Part of a small language model's weights.
Size: width 576, 39.3M parameters.
Architecture: RMSNorm before each block, rotary positions, untied embeddings.
Training: a variant of Adam for these matrices, 518M tokens, 15821 steps.
Each number is 200 + 20 x the weight over the matrix's rms, rounded and kept within 0 to 999. Layers, rows and columns count from 0.

# layer 6 MLP up, 1152x576, rms 0.0333, rows 514-525, columns 0-95
221,174,181,210,232,192,247,164,246,192,192,193,189,228,175,127,218,248,142,193,204,238,202,198,209,191,172,196,185,222,186,225,203,227,182,212,227,216,204,226,181,211,171,217,166,169,180,202,210,178,203,182,210,212,196,206,212,180,188,199,208,217,188,219,174,198,178,217,231,178,198,195,146,215,208,193,185,204,218,186,195,143,224,220,228,169,164,184,227,223,191,218,188,217,201,211
201,203,187,200,170,212,202,178,183,193,172,187,238,237,163,235,195,197,206,250,209,165,211,208,228,204,223,193,192,187,204,201,205,198,155,210,206,181,176,176,190,224,184,200,245,191,190,251,177,205,192,167,204,193,204,204,182,203,195,180,188,186,192,183,212,200,196,204,223,169,193,194,189,198,213,191,207,220,192,193,166,201,259,174,180,190,227,225,211,212,191,215,204,210,202,184
192,212,233,218,185,199,182,229,173,205,228,173,183,227,243,214,199,230,217,219,198,192,210,227,205,163,239,207,179,204,163,217,200,234,163,169,202,214,182,187,147,206,160,167,202,206,176,193,217,226,181,196,202,202,219,216,180,217,173,170,216,200,208,236,234,245,200,207,204,198,208,189,202,237,208,213,193,207,227,209,203,201,180,164,236,224,215,188,199,192,200,189,189,224,200,208
196,184,180,198,191,193,182,165,192,215,231,213,210,190,187,210,210,197,197,156,174,192,200,205,211,202,170,220,207,234,185,175,202,178,189,211,214,205,196,244,188,216,210,176,204,203,178,238,169,217,224,181,224,184,165,224,215,203,200,195,189,199,199,205,216,215,175,212,194,209,195,187,210,188,229,216,186,185,193,187,216,217,212,208,184,191,186,204,189,183,214,206,218,196,198,226
214,213,182,183,208,203,164,209,200,152,209,167,174,224,207,218,184,161,173,207,215,180,173,195,200,213,178,211,185,200,186,231,175,209,187,195,214,207,218,201,214,188,182,184,209,227,217,263,164,206,223,189,206,207,222,206,215,226,178,219,206,182,179,198,184,211,210,183,210,218,221,210,212,170,207,137,176,195,176,220,204,182,202,196,204,190,172,224,235,187,229,201,186,198,207,192
200,165,170,167,200,213,205,212,177,207,159,207,212,184,200,176,193,259,192,215,182,190,183,185,184,227,170,169,208,178,166,219,154,209,192,245,175,206,199,196,195,223,181,230,232,190,186,215,183,191,229,211,209,169,210,215,199,195,235,250,188,199,193,183,152,195,136,203,208,206,187,177,199,198,192,239,180,172,208,211,188,210,211,187,219,190,198,231,212,229,170,236,209,203,205,194
192,215,235,211,182,211,164,215,230,194,223,228,199,182,171,213,188,199,180,196,213,218,201,200,172,180,223,216,211,208,191,232,187,182,184,224,243,203,182,183,210,215,162,194,192,206,190,219,207,208,224,202,241,198,207,229,209,216,194,197,189,187,213,200,203,199,184,174,198,207,185,222,192,186,221,206,176,205,207,208,212,184,188,224,163,205,205,198,215,189,198,209,204,208,181,179
191,210,227,186,176,168,201,205,193,214,203,201,204,176,184,215,222,184,215,248,231,184,178,192,190,189,188,170,170,220,179,217,185,216,195,213,194,180,191,184,224,188,215,217,194,176,199,215,182,206,221,187,203,189,168,219,202,226,181,209,213,215,198,187,182,217,160,203,174,213,190,203,204,181,191,157,193,218,208,227,226,205,167,192,192,188,175,202,178,191,185,162,179,187,195,212
224,191,206,191,187,215,213,200,240,198,226,195,195,168,215,218,198,243,150,198,149,184,246,167,205,178,202,201,183,180,175,218,240,262,152,151,175,172,179,213,223,193,212,198,212,217,189,194,199,232,199,205,174,174,200,164,214,195,161,169,172,208,211,202,259,173,174,245,168,218,162,207,214,185,231,199,242,215,185,237,218,196,210,165,212,199,182,199,150,207,197,229,206,235,213,204
174,168,216,182,239,207,208,219,211,219,192,213,179,198,223,231,188,202,240,231,251,218,206,220,209,220,204,197,183,212,206,203,205,187,195,211,219,180,224,207,189,216,195,215,215,193,196,180,197,204,168,186,180,215,198,214,223,201,179,182,193,205,160,260,214,227,235,204,205,214,146,230,208,188,194,236,203,170,212,210,192,208,205,197,169,209,216,208,197,218,224,170,197,186,232,182
175,187,223,226,206,180,193,225,186,215,184,188,219,239,166,216,216,173,214,252,213,218,179,194,208,162,219,160,206,233,187,172,175,197,226,187,225,185,180,196,201,209,182,184,201,226,223,226,179,220,192,192,218,220,222,206,185,225,205,151,190,197,223,181,212,230,211,209,219,177,226,245,201,200,184,187,204,209,195,250,211,146,221,208,216,189,177,202,157,207,195,213,207,221,215,189
191,182,159,239,219,228,213,177,214,213,211,198,201,220,223,194,187,206,214,226,230,212,209,236,171,218,179,213,220,178,187,183,183,234,227,216,168,198,250,227,219,199,165,185,208,207,191,176,251,198,192,219,198,208,200,220,210,192,252,231,160,195,172,199,198,228,199,163,220,174,186,220,211,196,233,171,223,223,220,190,184,223,204,187,211,206,196,214,174,185,202,175,208,206,220,207
# layer 6 MLP down (transposed), 1152x576, rms 0.026, rows 514-524, columns 0-95
218,208,185,222,228,227,180,197,231,196,178,213,181,204,195,197,218,220,201,191,233,197,176,207,199,225,210,190,199,154,204,205,155,198,175,216,231,219,229,196,203,185,219,173,183,191,185,188,169,214,176,179,188,199,226,214,219,216,210,197,182,251,197,187,196,183,168,201,167,180,229,194,185,191,168,235,207,226,186,216,197,246,211,186,190,201,187,204,192,207,195,227,188,210,217,188
206,184,170,195,191,180,209,222,178,160,189,212,207,230,232,216,185,197,227,181,166,195,189,210,176,187,197,155,191,217,227,205,221,220,186,210,231,220,186,179,195,173,181,184,222,188,220,167,183,231,204,205,233,140,221,182,204,210,195,210,212,201,183,182,201,206,221,205,226,213,192,179,217,217,185,228,171,222,218,189,232,209,236,190,214,207,187,234,192,184,199,257,206,222,196,193
184,176,188,187,212,232,194,181,207,187,165,209,239,198,194,178,151,190,190,213,223,172,224,193,224,172,199,202,181,186,214,229,192,229,208,193,200,170,193,230,151,181,215,205,227,187,176,192,174,188,244,205,219,193,215,233,191,204,183,194,178,219,242,187,238,225,196,215,229,164,192,195,200,161,169,208,226,188,198,199,149,211,201,191,205,195,181,179,184,183,181,205,157,170,192,176
219,188,191,207,188,178,200,201,175,184,202,187,219,212,186,210,213,213,203,223,216,219,207,181,204,223,189,200,193,195,191,199,215,226,215,170,199,186,202,200,196,192,196,220,173,218,202,197,219,202,199,190,187,200,226,212,187,177,206,205,199,201,206,203,202,202,228,203,197,170,211,203,184,198,214,174,189,178,209,182,202,159,207,193,181,210,226,192,192,201,209,211,204,192,190,213
246,206,186,205,226,218,217,219,163,196,193,215,170,196,188,204,191,189,207,223,189,172,167,203,214,208,186,184,198,193,199,203,195,196,184,201,167,162,225,208,226,198,212,268,214,167,226,185,223,217,174,201,194,211,230,201,200,214,245,149,210,194,234,198,200,223,191,189,211,181,222,215,227,162,211,241,180,183,212,186,201,197,209,223,205,172,183,200,204,220,184,175,167,228,179,191
183,212,197,216,198,230,218,185,186,188,194,220,214,183,209,196,203,198,202,192,221,211,179,184,211,203,215,202,183,217,215,171,172,165,217,218,227,164,225,198,222,207,192,215,208,182,200,176,186,238,164,176,229,210,218,221,213,220,198,195,219,172,197,183,191,150,195,192,221,244,214,199,209,183,194,193,196,182,185,203,188,219,211,219,239,180,214,166,223,163,216,201,207,236,224,179
224,138,185,186,188,197,196,191,212,197,212,179,221,209,184,217,198,212,234,224,193,208,212,191,214,195,204,195,238,214,191,155,202,191,190,212,170,231,170,218,204,202,159,199,200,180,167,202,189,194,191,189,191,164,190,186,203,211,177,147,171,200,180,211,153,190,215,174,185,235,191,219,232,203,198,165,187,211,195,191,175,206,215,187,240,192,210,219,175,209,165,209,214,222,224,211
212,196,176,194,159,190,242,238,168,176,185,210,181,199,180,207,169,217,208,215,196,199,192,210,219,180,219,208,167,209,203,216,229,185,204,222,197,179,169,190,190,205,212,234,200,203,197,204,189,166,250,209,226,191,192,231,153,210,203,265,194,196,205,178,223,215,222,189,171,175,172,214,187,259,195,190,245,193,213,197,178,157,208,181,182,208,203,212,191,176,223,223,192,172,188,207
182,182,234,159,171,195,181,149,164,232,180,220,210,182,180,182,184,181,198,218,218,188,217,244,191,225,218,195,171,212,208,185,206,202,203,196,173,184,191,180,213,200,228,208,189,210,216,180,176,211,190,193,190,195,230,176,200,192,214,195,210,178,198,186,235,186,188,199,188,184,193,190,204,210,219,166,200,138,202,168,185,184,177,191,182,187,171,227,215,177,179,185,216,190,215,185
206,191,234,165,242,186,176,192,158,228,202,199,161,201,189,171,209,211,198,182,232,226,173,194,216,163,194,190,198,211,165,213,187,218,219,197,208,191,172,201,214,196,171,217,180,210,202,202,238,232,210,247,213,218,202,205,198,224,196,212,193,213,226,171,159,193,203,199,186,186,236,215,227,220,180,174,192,210,181,141,211,187,220,169,196,205,150,191,220,188,199,248,225,153,204,222
182,224,195,199,212,169,168,199,221,175,202,173,188,182,211,181,202,176,238,206,197,244,196,224,196,202,220,193,180,210,175,196,179,202,223,172,165,193,169,219,170,224,183,191,214,211,204,200,200,220,207,201,199,226,221,187,195,208,192,168,160,175,199,198,176,211,222,225,240,212,205,195,207,181,204,186,208,229,196,210,182,232,226,237,200,221,186,180,190,185,225,222,182,226,214,201
# layer 6 MLP gate, 1152x576, rms 0.0335, rows 515-525, columns 0-95
161,213,188,199,198,193,218,199,197,195,198,175,178,195,195,227,194,215,187,211,191,153,207,214,190,194,212,185,199,159,220,217,207,192,182,198,192,220,217,175,204,220,192,199,188,205,212,205,186,207,199,196,215,231,173,215,189,191,171,191,205,211,202,140,204,204,182,191,235,187,205,193,199,180,186,208,201,212,192,227,208,203,219,200,210,223,199,185,190,202,209,185,167,178,205,214
208,190,221,204,216,163,192,244,188,230,189,195,191,202,221,182,190,193,211,193,179,201,166,163,188,211,207,220,197,174,172,179,247,228,170,192,177,208,195,192,208,208,224,232,172,203,194,185,210,237,159,202,183,171,192,199,221,203,188,184,212,199,174,196,193,224,165,205,208,250,212,206,180,163,184,204,165,164,204,203,210,190,189,188,215,222,163,182,185,211,182,231,203,209,202,208
204,206,199,197,166,192,201,190,195,172,215,180,232,193,223,216,223,178,192,222,220,215,203,195,208,204,221,197,218,204,208,189,240,224,201,148,247,208,196,189,192,202,201,196,198,201,233,192,225,211,230,210,190,218,157,186,191,220,176,204,194,176,189,215,206,211,189,195,182,174,214,171,228,189,216,195,199,188,222,208,211,183,202,171,211,203,181,211,205,209,218,180,177,229,174,221
196,228,214,204,207,175,187,181,223,192,199,222,189,207,201,188,185,188,204,205,221,180,216,217,221,213,196,235,203,203,223,189,211,235,178,227,204,213,210,193,217,196,228,212,207,190,191,173,201,198,189,205,204,176,233,175,169,211,200,195,235,222,222,180,197,193,195,185,192,195,159,184,183,187,194,191,238,189,175,209,208,207,198,203,210,160,215,230,164,177,183,222,210,191,189,221
182,220,225,235,204,185,224,184,193,215,187,198,199,185,205,217,206,186,226,215,211,197,182,197,216,195,153,222,250,175,204,214,192,200,193,160,181,201,176,203,190,163,218,205,163,239,182,179,208,197,209,223,172,210,187,194,217,182,222,175,193,198,203,165,211,209,199,174,187,217,210,198,216,172,216,222,202,185,182,218,187,225,211,162,252,221,196,180,201,208,185,237,227,209,193,186
214,191,222,213,187,202,215,227,206,168,213,196,235,195,220,156,202,219,187,223,206,212,198,190,222,171,181,235,218,200,198,209,214,172,219,213,215,208,184,208,195,194,211,191,192,197,191,211,224,175,227,228,208,230,188,169,177,171,187,180,208,219,223,216,201,236,195,197,179,181,165,223,176,217,194,188,198,199,164,215,223,177,195,213,234,205,207,199,203,211,174,210,202,194,188,209
207,174,205,169,186,210,178,221,230,183,175,195,269,221,235,185,194,182,206,194,215,227,214,190,196,237,180,220,196,209,203,218,188,185,237,217,192,199,222,194,189,198,184,162,228,172,163,232,215,212,162,218,229,184,206,207,184,230,209,166,209,219,207,232,196,180,190,191,200,194,217,200,214,181,189,210,169,204,245,233,180,241,196,217,164,216,219,207,192,199,190,218,204,194,223,196
214,166,200,213,227,189,219,189,205,194,200,197,205,189,255,169,176,208,188,211,196,179,210,178,204,205,182,232,205,173,189,201,200,188,199,216,177,239,207,206,185,169,192,163,188,192,172,198,202,190,228,166,218,191,176,230,229,163,212,223,186,176,193,220,199,198,169,228,176,206,186,181,196,207,171,193,160,183,222,188,235,215,194,204,195,232,210,216,213,219,217,164,203,214,210,182
184,197,207,192,195,172,209,157,208,178,230,186,146,217,205,194,169,229,193,184,172,181,177,193,193,201,218,204,207,198,190,221,237,222,169,218,228,181,178,202,190,202,194,174,185,183,203,205,199,199,181,180,169,174,186,192,221,172,190,209,217,185,203,191,188,222,208,159,192,206,203,224,206,210,212,215,201,186,227,153,193,193,213,194,210,200,183,228,203,192,224,192,227,166,185,201
195,193,233,248,233,182,165,195,174,194,160,234,226,200,178,201,184,193,196,212,189,179,195,186,184,194,200,186,202,199,183,205,205,212,190,185,181,207,203,192,184,203,191,178,215,205,193,205,185,187,184,163,239,196,200,180,205,181,213,185,204,184,192,187,202,198,183,212,196,194,228,200,212,201,196,192,184,193,216,223,191,197,204,196,211,185,198,190,165,208,206,208,206,178,181,190
177,172,216,168,188,204,195,207,242,216,201,202,217,210,216,169,186,197,187,234,178,222,227,195,167,200,202,224,187,194,189,184,192,177,230,204,183,190,200,184,158,200,218,213,170,208,177,254,200,178,215,180,183,229,186,192,181,166,171,208,179,234,200,220,200,228,226,190,171,181,195,200,162,162,189,219,183,187,186,231,164,204,168,201,191,213,182,149,228,205,176,204,210,172,206,180